From a checkpoint of a small transformer trained on Wikipedia: 10.5M parameters, tied embeddings.
Each number is 200 + 40 x the weight over its row's rms, rounded and kept within 0 to 999. Layers, rows and columns count from 0. The size before them is the row's rms in percent of the matrix's.

# up: layer 20 MLP up, 512x192, rms 0.114, rows 156-167, columns 0-191
# down: layer 20 MLP down (transposed), 512x192, rms 0.163, rows 156-167, columns 0-191
# gate: layer 20 MLP gate, 512x192, rms 0.107, rows 157-168, columns 0-191
up156,095,156,178,277,169,149,215,209,217,298,200,206,187,182,211,163,256,210,141,270,190,242,133,205,168,241,213,198,192,203,202,253,199,221,234,214,203,263,168,258,214,257,245,165,151,206,173,157,161,193,229,214,135,172,239,205,205,196,265,189,181,162,251,240,202,136,170,232,179,203,216,178,135,208,213,240,213,242,143,165,218,201,186,169,180,141,221,152,189,174,136,294,224,144,234,152,138,124,271,181,176,180,137,165,146,168,255,165,226,245,120,130,211,226,225,228,231,213,189,214,203,206,198,164,189,220,173,115,240,261,235,271,268,157,193,223,194,227,74,151,194,128,256,231,230,214,261,185,182,223,135,201,212,179,171,192,244,127,176,268,265,196,189,208,172,192,167,154,165,238,161,219,223,182,225,157,242,209,201,281,169,226,212,222,189,156,271,154,189,151,227,164,188
down156,093,176,233,205,210,164,149,238,190,170,237,161,141,147,220,182,199,239,184,243,181,224,151,165,227,278,132,206,253,181,179,171,224,212,193,186,207,273,240,167,226,186,247,197,215,186,138,263,266,94,184,184,208,186,207,205,173,172,179,140,198,221,133,159,242,232,209,213,192,163,216,140,212,221,248,196,236,168,232,218,230,213,201,134,202,180,178,187,196,152,244,296,215,191,204,195,223,168,139,156,189,207,258,187,226,214,245,205,185,221,221,259,195,175,237,198,209,189,270,278,167,215,207,144,227,183,169,272,139,265,259,230,184,273,227,211,256,221,279,201,220,285,153,248,173,221,149,183,258,153,205,218,201,252,239,161,182,152,128,243,262,127,171,239,235,232,293,193,168,214,240,223,236,215,243,299,232,287,149,124,175,137,234,163,206,215,166,172,154,207,170,256,196
gate157,097,218,277,169,298,271,172,209,251,187,160,237,221,208,184,168,184,294,181,277,214,201,135,195,166,239,210,222,190,175,166,256,174,200,194,247,227,257,195,276,234,239,121,208,264,213,205,210,229,140,160,207,196,229,184,185,225,200,246,234,256,208,213,248,123,177,246,269,202,217,252,248,215,242,200,204,193,170,224,177,257,260,275,214,188,196,149,136,201,213,144,264,217,111,215,275,232,188,130,225,193,225,169,216,205,194,106,167,135,213,229,249,253,170,209,153,173,205,146,215,171,185,136,218,189,230,223,182,224,207,218,258,192,211,200,158,129,185,177,137,247,231,198,263,237,232,178,206,141,168,218,146,157,148,171,192,179,184,236,188,283,212,251,226,229,189,228,186,146,281,271,146,127,174,167,182,241,148,178,216,221,157,220,230,222,245,196,204,265,229,186,247,237
up157,094,239,183,193,188,188,237,170,185,243,195,172,231,220,180,147,172,233,225,176,195,206,216,188,225,209,193,231,131,197,215,245,247,218,190,217,279,222,211,240,201,208,164,169,169,226,175,205,131,205,161,186,151,252,139,264,173,132,210,228,185,210,274,155,86,197,219,168,222,184,166,160,238,235,172,187,129,274,270,135,188,214,199,219,190,167,192,181,267,261,224,216,145,216,182,130,253,198,179,122,235,95,233,220,230,245,185,262,210,135,163,262,136,180,244,228,167,195,241,287,256,242,249,193,200,173,295,175,235,158,151,197,238,200,221,223,175,219,171,228,211,243,219,196,242,259,205,162,229,237,123,211,164,170,197,195,192,199,241,193,162,195,256,236,248,222,182,184,136,290,175,146,178,207,253,276,200,266,256,237,117,225,167,180,232,152,154,281,194,234,197,224,204
down157,096,200,286,222,180,200,246,231,158,145,174,216,195,132,244,183,211,171,114,185,240,183,225,118,140,180,175,247,229,212,150,196,211,229,218,170,189,175,203,200,211,120,206,204,178,134,211,148,213,267,175,157,181,217,245,201,210,230,148,251,215,207,201,272,247,250,279,216,182,203,188,170,227,150,196,145,231,197,186,284,169,283,178,235,169,231,265,187,176,136,224,199,183,238,167,264,190,203,192,175,189,176,257,193,207,125,139,175,155,229,119,222,199,259,239,225,239,253,195,151,234,189,157,222,153,234,263,241,191,170,193,152,168,239,316,205,203,247,263,203,254,171,191,192,238,173,210,222,182,255,256,237,100,190,254,163,256,221,273,243,167,148,236,196,214,143,194,120,179,238,241,226,197,216,205,202,207,140,249,188,152,213,203,174,263,223,243,235,163,129,207,149,188
gate158,104,223,273,157,197,218,239,157,190,185,217,221,153,188,157,259,270,196,126,214,237,249,225,198,248,191,164,224,124,207,155,211,275,269,191,239,134,201,227,144,194,173,200,231,143,186,143,270,181,242,218,177,197,172,177,240,245,185,130,266,180,253,206,203,221,217,153,241,203,252,177,140,201,201,196,179,207,272,193,169,257,219,243,157,197,190,216,145,262,152,219,216,243,261,250,184,226,211,200,127,150,208,172,145,240,238,167,179,178,212,136,190,172,300,159,176,234,256,236,141,193,218,172,193,231,184,196,256,195,106,301,193,274,198,216,213,208,190,253,229,203,235,220,242,266,200,223,121,257,198,148,188,220,190,240,199,229,241,246,238,198,193,209,203,238,282,196,187,134,190,179,259,196,217,242,204,191,165,182,156,125,281,192,190,181,233,231,256,282,142,211,235,151
up158,103,171,170,214,189,193,104,189,245,197,153,202,199,252,162,203,200,176,226,264,243,161,242,206,236,180,221,218,200,215,147,192,271,181,195,190,171,150,201,263,205,221,190,243,219,209,277,156,173,247,215,220,192,130,154,205,217,237,226,246,261,163,233,217,234,198,156,181,244,204,220,146,225,221,205,244,187,262,89,189,235,166,189,239,210,289,194,175,215,217,261,199,246,328,174,183,216,206,197,164,204,175,210,160,194,279,213,148,198,208,167,203,177,197,151,273,139,183,270,211,212,200,224,209,217,177,117,164,260,188,209,247,211,214,224,181,133,245,195,165,164,171,236,216,176,290,77,185,236,205,206,107,183,268,204,215,255,191,204,164,150,167,188,260,287,245,198,196,243,173,206,196,254,208,264,249,194,229,151,215,208,194,202,215,161,210,187,262,152,130,210,93,216
down158,110,210,170,223,143,199,203,204,222,197,240,198,224,206,110,218,161,145,164,217,178,213,145,240,198,199,231,125,179,215,195,277,257,237,187,163,166,237,159,168,251,208,305,213,169,224,184,185,188,251,318,189,283,168,205,116,186,115,249,194,199,186,260,211,221,138,261,210,179,182,236,225,194,211,175,158,262,235,161,258,264,114,174,161,140,253,239,268,242,209,174,260,199,220,190,166,195,114,170,198,147,167,158,186,240,179,268,166,195,160,174,263,241,196,219,181,192,222,232,216,223,150,219,179,185,163,159,260,197,209,201,158,204,220,213,159,176,189,299,205,280,186,208,214,188,192,168,243,242,208,129,162,165,288,245,221,249,171,176,216,94,198,197,172,247,220,171,169,200,179,197,225,182,188,218,133,237,174,124,219,185,226,209,148,215,221,222,196,224,243,131,170,231
gate159,095,267,210,242,233,156,254,189,227,166,255,199,155,182,141,200,149,156,198,262,208,268,200,198,195,230,316,157,128,228,221,214,235,278,255,202,123,205,224,182,194,188,217,200,190,202,207,135,243,130,155,147,162,174,222,287,214,208,254,248,180,194,219,258,187,174,179,191,193,216,134,222,239,119,201,170,220,239,222,207,171,240,149,226,206,240,242,201,163,139,182,213,182,173,249,188,111,153,266,280,218,183,250,189,217,318,190,203,232,194,185,154,228,171,214,239,266,222,233,221,183,268,124,242,210,154,108,237,149,274,219,190,231,205,117,168,147,205,214,196,141,212,198,200,173,296,187,170,212,205,201,193,157,197,178,175,198,223,228,220,220,264,178,186,249,216,203,210,209,232,159,216,190,151,215,186,143,229,136,123,280,207,219,227,204,207,169,152,179,226,239,188,228
up159,102,185,205,189,183,200,192,195,221,169,252,229,189,222,200,241,195,202,173,145,245,223,205,245,167,274,176,220,226,195,121,167,194,246,146,160,221,219,159,210,224,269,276,179,177,207,214,259,192,259,254,162,131,180,121,214,194,127,197,166,239,187,172,198,193,226,195,236,212,241,258,202,217,187,155,117,159,202,262,182,199,142,280,258,188,201,220,245,277,181,257,200,246,151,212,190,238,228,206,167,135,213,191,285,152,227,205,159,163,175,177,261,166,217,187,160,175,205,151,177,314,210,195,290,186,226,216,109,251,208,215,139,196,177,238,278,184,257,127,254,187,186,204,205,213,176,195,67,175,200,186,239,245,254,197,160,155,238,255,190,214,194,195,206,170,264,216,218,247,170,250,180,244,184,167,212,206,151,205,217,134,148,165,272,170,239,168,200,206,136,207,269,218
down159,102,82,254,204,96,246,186,196,195,213,217,263,221,190,188,206,266,216,265,180,210,203,245,223,182,219,227,148,206,172,141,160,164,171,227,199,143,129,233,237,237,213,145,225,167,194,212,210,149,175,159,241,154,241,188,204,182,227,184,254,233,225,177,199,206,252,235,229,162,194,208,197,201,254,143,185,174,166,230,221,216,286,212,141,184,114,178,207,211,202,234,273,218,210,203,192,232,205,150,179,242,264,224,241,132,135,189,136,234,202,157,182,136,175,206,227,222,148,249,226,209,126,212,202,218,223,222,204,183,204,239,150,124,255,304,224,178,254,198,195,214,167,210,252,173,246,196,220,206,193,196,187,165,274,141,270,230,142,130,249,145,256,195,231,217,173,228,195,175,133,226,196,264,238,189,253,217,177,250,244,161,218,161,292,273,136,242,207,246,214,123,194,236
gate160,098,192,203,226,241,188,185,190,299,186,188,243,223,142,86,261,256,169,189,174,170,173,103,243,183,175,226,211,203,149,273,90,246,223,213,203,252,233,184,166,174,188,209,193,245,142,174,133,168,211,168,231,242,175,178,168,143,131,274,222,190,179,272,224,194,144,209,168,228,186,182,201,102,214,152,215,188,194,194,261,177,207,257,174,196,194,242,149,173,210,147,233,206,200,211,181,245,232,167,160,179,128,184,192,190,271,173,209,160,226,172,210,229,223,301,191,196,177,165,268,296,161,213,243,144,216,212,209,180,237,301,270,213,192,220,137,194,169,240,179,159,184,157,216,244,132,158,223,206,223,193,222,175,186,106,205,195,236,153,139,257,262,190,223,231,150,242,231,244,219,218,249,256,256,222,244,200,171,193,241,253,193,193,188,219,218,189,228,241,185,164,204,226
up160,103,244,151,238,196,278,168,241,172,207,194,270,270,216,197,256,140,177,254,238,224,188,167,145,158,228,164,205,146,161,141,200,259,229,157,229,125,189,182,223,200,240,168,185,161,213,148,183,198,166,259,117,184,244,199,133,177,134,229,140,224,164,191,236,123,269,87,250,190,220,192,227,161,230,185,219,105,226,216,211,208,161,192,148,149,205,194,168,191,192,212,217,211,215,248,167,146,145,204,199,209,168,177,226,268,231,215,158,232,188,235,231,204,213,171,219,252,188,264,219,200,158,223,162,190,201,128,220,220,178,167,279,129,183,119,212,250,166,219,233,241,242,251,154,234,184,212,247,228,181,184,173,224,163,256,248,140,191,260,135,163,117,261,179,250,220,208,221,184,131,187,145,212,199,198,173,268,234,158,201,96,193,215,201,185,269,181,140,207,185,181,214,208
down160,107,221,174,225,178,161,247,168,159,109,216,189,171,250,234,190,170,172,174,133,199,235,241,234,221,235,219,198,229,214,158,270,159,218,184,208,147,74,243,181,255,185,185,105,166,170,119,205,222,205,200,136,161,195,237,198,195,242,267,211,269,221,309,231,173,292,107,152,115,228,205,212,203,218,120,198,121,203,210,182,219,168,165,240,261,196,164,209,261,228,227,188,143,186,165,238,151,238,203,188,191,184,172,168,205,137,221,217,201,239,205,171,235,205,192,200,180,278,220,185,163,154,195,228,213,203,181,198,162,182,167,197,270,158,255,221,180,203,229,266,172,186,276,163,254,134,146,156,241,147,114,173,253,174,197,197,204,185,248,282,219,201,281,164,151,192,216,189,247,217,238,235,194,163,193,129,165,183,222,172,165,223,206,201,185,174,235,214,236,190,234,158,238
gate161,100,237,241,227,192,221,183,198,174,192,242,146,259,190,198,234,201,132,191,128,212,193,188,245,262,188,166,135,151,226,90,228,123,213,215,150,197,167,184,195,172,144,189,285,165,242,248,189,189,260,230,177,249,172,126,190,207,272,200,175,205,135,189,272,186,252,190,210,226,212,160,186,205,189,198,116,254,287,157,207,213,192,184,253,191,254,275,178,177,148,220,293,274,185,257,205,228,232,212,197,271,237,228,178,171,243,247,257,182,221,182,181,134,218,210,216,244,185,202,149,197,100,186,220,204,180,188,173,288,232,187,313,227,189,230,234,201,228,193,201,198,142,193,187,187,176,189,156,211,210,208,188,151,195,268,312,256,229,209,172,215,220,204,138,165,108,154,180,213,229,195,176,156,142,171,171,260,220,200,192,186,163,197,186,195,223,191,141,163,152,162,226,225
up161,100,224,263,183,198,219,231,189,160,261,205,264,153,199,178,123,184,236,167,141,223,265,168,174,201,283,198,243,237,252,224,264,182,151,90,186,202,207,251,216,282,235,204,164,262,181,197,170,185,144,196,226,188,283,145,219,172,189,239,189,171,208,194,262,247,240,163,183,181,173,179,155,205,201,245,198,176,165,214,185,241,251,192,168,156,144,209,273,161,202,276,212,138,147,222,198,222,216,277,271,231,201,255,237,162,200,175,269,193,194,157,210,192,247,187,195,169,214,67,284,219,196,225,204,240,237,181,254,120,130,180,271,140,213,167,161,271,199,147,214,205,182,188,177,217,152,247,159,158,156,192,131,162,203,161,213,169,226,164,176,192,214,217,174,238,211,303,195,173,190,211,207,159,245,191,122,219,250,172,184,154,173,194,215,236,205,192,147,197,248,177,233,214
down161,101,195,226,126,182,209,225,205,174,240,219,260,233,202,226,186,190,173,209,195,211,192,170,217,210,232,152,199,188,176,188,199,86,202,238,206,219,111,219,200,248,256,224,182,212,192,130,189,158,237,196,195,187,182,185,247,190,305,178,168,246,157,221,202,234,197,141,225,187,199,238,163,194,211,282,235,225,149,190,162,213,175,226,211,243,207,215,172,190,104,239,129,171,218,249,150,192,280,181,193,184,124,185,250,203,171,212,211,215,134,131,157,281,159,108,230,201,223,213,295,158,168,172,195,104,194,167,256,174,208,249,207,227,152,103,177,183,237,151,116,292,175,195,201,147,206,238,232,208,246,225,257,196,213,209,263,237,237,153,181,226,199,188,261,209,139,226,182,196,201,227,221,193,103,239,189,186,217,169,209,247,196,172,229,246,174,148,154,276,186,179,107,184
gate162,098,137,174,182,234,139,208,242,260,89,211,250,199,217,155,167,238,150,197,208,199,142,261,122,169,199,215,225,191,218,206,177,193,282,247,187,204,197,234,243,217,152,207,180,237,225,229,211,237,189,179,243,230,195,143,181,192,179,165,264,252,239,185,212,131,149,222,168,199,213,195,183,176,165,145,246,269,175,294,274,200,139,209,227,179,243,180,210,187,151,165,199,171,178,185,186,241,172,158,149,227,237,233,201,215,168,208,174,250,195,228,129,213,213,145,93,95,208,269,216,228,273,208,200,228,175,198,162,203,136,187,259,231,223,257,147,244,132,262,221,205,203,231,170,222,194,193,158,200,256,205,138,206,213,220,243,117,140,221,196,190,233,258,215,191,193,172,208,192,199,188,184,232,267,133,224,181,252,157,177,200,136,226,184,308,206,284,217,190,129,244,164,156
up162,096,190,187,228,183,275,247,280,179,219,249,244,200,171,188,236,225,249,187,215,188,187,200,188,158,241,222,151,165,168,188,204,79,213,228,207,229,148,199,169,230,198,209,190,166,201,198,143,224,146,191,177,218,205,156,135,278,177,258,173,175,249,170,157,238,149,157,208,196,173,186,236,160,207,249,241,174,260,183,175,232,220,185,190,259,238,204,226,133,211,202,212,171,216,158,253,245,273,276,163,209,233,179,162,300,144,179,247,235,239,246,224,100,150,227,226,208,169,189,224,231,159,245,191,164,211,188,131,213,176,155,220,171,183,177,266,208,276,194,230,158,241,214,249,151,104,196,199,193,194,117,254,193,215,206,210,192,150,182,242,152,194,196,192,201,188,310,226,218,233,239,176,98,214,131,221,156,198,213,255,238,264,247,199,166,143,231,234,260,133,211,273,205
down162,095,252,160,232,203,254,254,239,184,145,150,153,235,241,243,215,241,201,299,178,131,151,227,165,251,220,148,197,170,132,218,162,149,186,210,194,227,208,206,157,207,252,231,171,211,150,150,206,211,287,230,208,158,205,151,300,200,183,145,194,165,156,219,216,270,232,124,241,286,120,222,166,251,178,196,155,155,220,181,164,164,174,233,204,238,185,241,190,194,230,176,202,149,170,186,232,172,126,228,162,166,182,228,162,178,227,172,221,140,206,210,208,264,191,227,147,171,236,206,209,254,201,165,211,163,251,273,182,188,217,208,215,281,163,171,208,182,243,206,213,163,172,168,173,192,273,232,206,263,204,202,319,147,185,173,145,300,200,199,168,189,145,179,166,160,210,158,211,224,208,265,300,196,190,250,160,191,143,195,159,181,238,203,160,229,244,130,149,256,234,206,193,222
gate163,100,201,152,176,175,232,260,176,119,161,232,127,55,268,180,191,203,180,329,157,210,157,222,165,244,170,171,183,196,253,171,216,229,156,174,204,183,203,164,187,120,244,156,237,181,200,213,191,212,213,224,258,295,194,221,252,222,131,188,168,221,282,205,171,230,109,227,178,215,212,238,201,205,278,172,201,147,209,194,197,182,186,210,269,143,165,247,178,194,206,191,184,275,193,185,214,165,184,199,196,245,215,155,175,229,281,217,162,203,214,140,222,109,202,216,148,160,151,214,220,166,189,200,225,207,200,225,156,222,178,238,180,148,226,164,218,180,229,196,239,201,133,276,282,186,159,160,103,204,223,259,176,206,234,190,165,227,263,190,184,167,224,197,183,217,185,169,215,242,193,226,108,235,126,179,193,186,198,217,172,185,162,205,228,187,232,148,101,227,183,173,177,138
up163,095,227,141,164,211,241,181,170,245,234,202,150,188,227,184,263,137,72,163,158,207,253,224,142,205,171,210,218,244,157,227,250,230,202,157,178,230,215,194,186,163,221,155,263,164,90,222,176,211,202,154,175,281,163,229,128,189,139,152,216,240,265,172,149,167,213,198,224,222,279,273,207,225,146,178,152,243,176,257,204,192,277,252,258,183,149,222,277,186,220,189,217,123,221,193,242,200,159,177,167,150,223,262,180,189,181,143,265,157,220,192,224,166,192,237,188,163,212,258,185,195,184,217,162,171,177,201,171,263,255,189,201,215,242,225,202,204,156,274,189,230,163,158,209,212,160,220,180,168,192,230,187,159,250,236,180,262,122,134,246,219,228,231,211,195,238,189,254,188,187,211,240,204,246,156,131,247,171,209,241,158,121,182,271,138,240,169,246,212,133,222,231,235
down163,103,208,157,192,151,175,165,267,308,223,208,148,190,237,137,231,202,214,195,144,246,277,80,189,263,194,215,161,185,138,245,255,217,219,203,246,203,194,192,242,182,204,209,191,183,251,189,170,285,210,198,188,171,205,225,283,176,147,195,148,158,190,171,226,215,214,251,174,187,176,247,178,249,274,204,218,219,167,214,196,200,183,168,226,236,277,256,158,172,225,180,232,238,195,218,255,161,203,204,218,199,252,145,164,199,233,234,155,220,140,249,178,243,147,162,179,157,197,154,290,156,192,136,197,163,195,179,108,232,146,176,197,156,257,193,217,222,199,163,164,140,140,158,193,167,135,142,114,257,208,167,219,272,236,198,133,193,223,184,122,248,146,157,252,192,233,129,204,154,267,193,203,189,190,179,200,116,178,232,212,212,178,200,217,182,141,214,197,229,158,252,149,172
gate164,096,215,289,259,192,156,255,165,230,190,191,240,180,150,176,183,179,237,182,245,169,262,196,209,152,187,175,209,204,253,171,175,155,211,283,177,179,214,187,185,170,180,164,202,171,219,151,184,232,215,186,177,163,129,139,187,165,222,161,275,219,211,194,202,218,236,258,191,249,217,248,300,195,184,151,122,193,156,205,216,128,205,207,238,222,186,202,231,244,234,235,165,234,261,287,219,170,139,215,206,282,185,170,186,215,314,269,217,172,219,125,188,232,183,208,138,178,197,205,246,272,210,158,219,115,252,252,180,193,238,184,237,118,161,203,194,229,192,212,184,207,165,145,165,201,239,147,226,205,190,277,188,148,185,181,201,227,231,199,244,200,259,193,315,262,168,192,181,129,147,182,182,158,267,129,235,193,178,201,235,209,199,163,228,188,300,246,272,178,161,187,214,213
up164,102,211,252,277,229,262,181,172,241,237,217,145,97,186,219,217,143,153,188,244,167,202,264,212,136,212,192,203,250,179,187,157,260,172,167,201,269,201,175,190,148,181,155,199,182,221,233,202,213,160,190,233,245,280,177,194,223,171,178,219,178,244,127,255,214,235,232,198,223,138,204,226,206,257,220,203,180,226,275,217,220,201,232,192,203,187,223,213,197,160,233,221,171,171,236,200,82,248,240,231,237,173,155,238,220,212,185,190,237,252,189,185,203,194,142,202,148,238,191,236,235,214,297,173,261,214,182,222,153,212,288,180,208,252,236,216,105,163,199,219,189,136,204,176,276,232,204,192,102,218,160,202,227,197,252,161,180,259,187,154,178,281,215,187,276,288,202,187,214,231,205,205,140,224,224,177,239,210,203,154,130,301,233,190,164,246,156,209,261,197,185,182,95
down164,102,206,245,242,166,168,191,189,141,229,166,190,207,177,252,157,178,148,153,175,173,250,182,194,143,219,170,204,228,149,142,216,188,220,197,194,208,202,277,198,202,216,205,225,238,182,289,272,243,177,140,187,224,225,174,233,184,210,122,191,205,222,242,49,198,187,289,186,238,233,191,230,261,174,238,224,219,191,232,240,268,174,170,242,206,176,187,172,232,260,188,178,281,206,259,192,146,197,256,210,199,165,176,170,222,206,223,134,258,199,189,188,211,197,311,213,180,248,228,191,272,128,246,234,183,170,222,102,139,177,219,281,182,228,138,187,165,141,232,199,223,180,161,236,178,138,196,227,233,216,184,205,179,211,188,142,125,243,210,234,229,155,195,238,216,200,197,210,218,286,231,184,221,224,104,176,164,115,241,250,237,218,212,154,258,165,172,178,259,239,184,175,253
gate165,102,303,215,241,167,184,190,160,160,168,195,247,201,192,165,230,239,167,125,213,221,209,156,201,184,243,224,187,188,235,252,176,198,221,221,264,201,215,191,173,185,261,131,272,284,176,177,262,215,235,183,255,187,219,237,177,194,218,207,202,194,214,142,215,204,215,36,141,182,242,187,220,213,167,101,238,272,252,142,210,165,197,213,246,187,241,160,153,130,202,187,174,220,171,228,178,169,284,238,182,194,167,154,211,170,224,234,110,204,211,283,298,201,192,173,159,206,182,209,184,171,237,132,193,232,103,233,249,213,190,185,189,183,241,154,241,226,246,167,118,192,254,250,245,202,187,188,151,209,134,257,268,228,121,202,209,207,155,196,163,189,260,169,170,214,139,249,192,182,210,244,223,225,232,160,210,207,235,245,192,159,221,235,174,218,239,190,232,175,149,220,159,217
up165,095,210,276,235,189,228,176,212,210,203,188,141,229,202,213,218,160,133,237,228,231,148,211,260,240,168,153,226,254,197,176,229,251,234,258,259,162,257,240,171,226,205,164,219,174,116,221,226,186,208,179,138,218,136,194,209,243,223,211,230,178,176,269,205,193,229,281,178,200,184,194,199,199,185,175,194,264,191,183,249,255,208,255,213,133,183,190,145,162,195,143,236,222,284,252,192,132,212,247,183,188,163,150,152,252,178,237,211,203,220,163,216,229,208,216,221,267,215,243,182,235,211,181,152,204,217,214,254,284,172,193,245,171,180,240,224,84,211,283,224,199,169,163,231,320,182,242,262,199,200,221,134,105,217,182,202,191,220,203,164,287,202,192,127,218,158,246,210,212,200,191,237,240,260,266,182,143,152,218,224,245,230,166,235,162,206,233,181,258,222,252,281,118
down165,102,237,242,214,156,165,173,151,116,175,248,210,255,251,170,197,248,224,187,181,250,162,200,142,261,188,243,148,162,198,219,147,191,180,165,210,256,196,217,227,199,286,172,154,256,235,235,222,201,217,195,213,213,178,202,209,238,231,200,191,192,215,228,237,204,163,107,196,140,261,239,189,220,230,245,258,214,280,235,199,236,191,152,146,175,265,189,187,246,175,193,279,151,177,260,247,208,233,220,248,170,207,230,264,197,216,157,128,219,170,201,233,229,169,145,191,161,193,217,149,194,218,190,132,195,155,192,240,202,144,140,203,190,262,124,165,219,180,190,202,176,168,235,163,160,142,165,161,186,219,175,235,203,171,181,278,184,99,200,199,219,184,204,199,188,199,131,169,156,197,139,156,201,146,133,206,211,218,235,238,177,198,211,195,203,168,157,264,159,210,218,406,213
gate166,100,210,189,245,105,155,185,189,157,220,155,202,218,200,187,189,231,188,194,213,172,244,182,228,193,302,172,144,145,234,150,224,169,243,195,269,207,191,268,238,130,224,259,241,152,258,192,176,257,197,198,197,167,162,155,241,181,204,190,217,146,253,163,167,232,263,262,219,182,225,162,201,106,258,227,210,176,236,187,249,202,192,148,232,208,205,196,273,182,207,206,255,224,153,187,139,202,208,201,234,385,275,232,202,203,181,201,155,235,127,164,138,146,196,235,217,189,226,222,145,252,211,177,258,218,181,178,193,160,170,176,175,203,153,258,184,214,190,249,204,213,227,155,230,219,196,233,269,240,148,196,188,154,170,196,240,178,170,180,174,150,182,244,213,216,247,178,120,209,253,181,221,207,180,218,229,240,299,238,150,223,164,225,187,164,187,177,220,315,224,228,223,247
up166,103,317,190,115,203,185,238,252,158,180,210,234,171,204,235,145,266,164,216,214,218,249,256,188,243,150,197,158,219,231,213,168,169,172,196,190,182,235,200,215,246,183,190,191,162,212,198,210,132,163,303,218,135,171,227,174,274,169,185,287,325,206,189,200,166,167,168,178,175,194,151,153,172,257,261,147,198,221,183,159,239,231,194,273,222,191,205,162,247,243,255,230,209,203,244,297,142,220,195,221,246,195,242,166,233,245,224,192,165,185,214,214,128,170,232,198,120,212,209,250,207,198,212,126,162,209,250,232,158,146,187,198,193,178,211,284,249,175,189,165,216,305,219,178,230,285,190,170,128,246,180,250,172,149,174,156,244,239,271,264,152,240,214,205,225,235,229,183,138,159,183,186,145,221,227,203,164,169,195,159,204,260,253,191,197,206,235,173,203,199,196,179,172
down166,098,154,157,247,239,196,189,145,198,204,191,206,135,190,216,219,251,173,203,273,193,194,272,192,224,166,195,146,153,162,256,193,197,201,206,220,224,172,192,136,221,192,196,185,119,126,185,196,238,225,166,270,143,174,158,172,205,229,199,255,177,229,192,150,262,221,160,176,213,144,198,192,204,225,263,188,128,289,288,131,211,126,188,173,166,157,211,186,174,133,189,201,229,216,171,190,207,153,266,186,219,217,232,138,237,186,134,99,265,248,185,161,231,225,165,261,274,229,162,217,169,213,213,206,207,69,148,182,209,189,149,172,183,217,309,236,214,154,160,220,210,204,183,114,216,226,300,178,209,222,130,195,154,185,177,208,145,215,177,243,135,108,167,210,185,208,208,128,207,197,188,202,229,226,165,230,182,224,208,156,220,170,243,189,226,140,177,194,162,205,256,216,217
gate167,102,154,191,289,123,212,252,210,257,227,201,212,187,228,220,270,250,260,216,205,153,171,272,262,251,249,220,219,174,175,230,221,211,257,212,237,242,186,221,210,174,193,188,214,169,248,241,192,276,227,197,195,210,204,288,266,139,175,182,216,214,213,173,179,186,203,238,129,215,202,145,232,135,223,268,195,227,219,218,151,144,235,219,224,236,212,231,172,168,261,208,168,193,209,243,223,235,153,303,231,201,184,246,209,284,138,167,193,223,243,200,193,140,236,241,211,183,260,213,169,238,249,111,199,225,187,175,128,168,205,102,238,129,178,249,126,213,274,199,157,152,205,168,192,224,193,174,118,206,217,274,184,171,182,138,248,214,148,201,188,138,181,261,141,200,177,220,159,224,171,256,217,171,214,230,140,171,215,122,183,166,205,196,213,186,276,163,165,163,225,224,167,145
up167,099,261,267,194,234,191,114,209,194,189,208,238,218,251,204,230,169,217,209,231,190,182,225,182,175,205,213,210,295,229,208,246,297,181,231,148,181,233,224,223,240,209,212,220,156,136,196,195,202,256,254,181,212,192,197,109,190,172,161,148,164,207,163,171,221,178,186,206,244,157,231,249,192,179,194,161,237,99,195,193,219,199,161,174,174,211,154,219,176,223,225,238,244,267,207,175,173,228,72,247,207,254,201,146,184,227,228,187,223,212,227,237,227,245,234,161,214,196,262,240,178,292,233,161,153,228,220,287,243,198,213,192,187,176,273,165,191,207,217,234,188,174,265,179,212,215,135,224,130,154,216,229,166,256,249,202,140,288,234,245,231,213,220,187,217,110,214,302,142,171,138,142,198,248,183,192,182,206,185,282,183,220,172,212,180,218,185,183,170,256,215,232,330
down167,105,173,183,188,188,186,201,157,219,154,232,161,270,157,111,237,224,142,240,188,282,219,230,165,231,186,188,197,204,119,263,209,147,159,174,243,217,230,184,217,143,187,163,190,187,158,183,239,174,152,274,171,180,219,178,159,215,170,234,185,207,190,137,226,255,275,142,163,112,154,225,160,265,258,227,189,125,178,231,143,170,173,228,162,195,158,209,158,245,197,249,146,168,166,245,134,217,296,208,204,166,195,195,200,217,194,178,227,177,250,283,154,175,159,201,223,191,187,183,250,188,108,291,212,163,187,187,207,209,228,208,184,216,213,192,234,163,203,220,233,146,187,203,159,203,202,149,216,204,234,255,223,167,177,209,176,103,298,188,196,271,197,168,182,236,246,240,163,230,212,155,208,192,179,219,230,230,188,233,217,263,221,219,270,194,203,209,205,234,136,201,41,248
gate168,096,179,240,143,212,200,278,176,247,205,240,179,196,200,191,247,258,265,179,177,204,297,303,189,176,200,150,288,218,157,233,173,238,271,298,238,196,168,241,251,226,134,192,209,221,208,243,275,164,202,199,239,186,188,152,217,130,175,169,248,261,253,234,201,224,269,211,185,229,251,154,180,144,197,279,219,212,248,192,256,198,198,163,203,273,212,176,191,215,241,185,217,240,248,238,171,199,204,221,207,111,143,155,228,195,201,211,273,150,205,208,228,260,199,239,247,178,245,149,153,215,214,181,238,197,192,159,135,195,153,212,152,173,243,224,206,190,153,191,265,198,179,275,192,215,179,194,210,203,181,108,198,210,152,203,204,183,221,221,160,201,207,218,216,154,124,127,196,252,198,276,259,240,223,250,239,198,150,166,219,172,264,186,176,248,172,212,135,228,158,217,241,293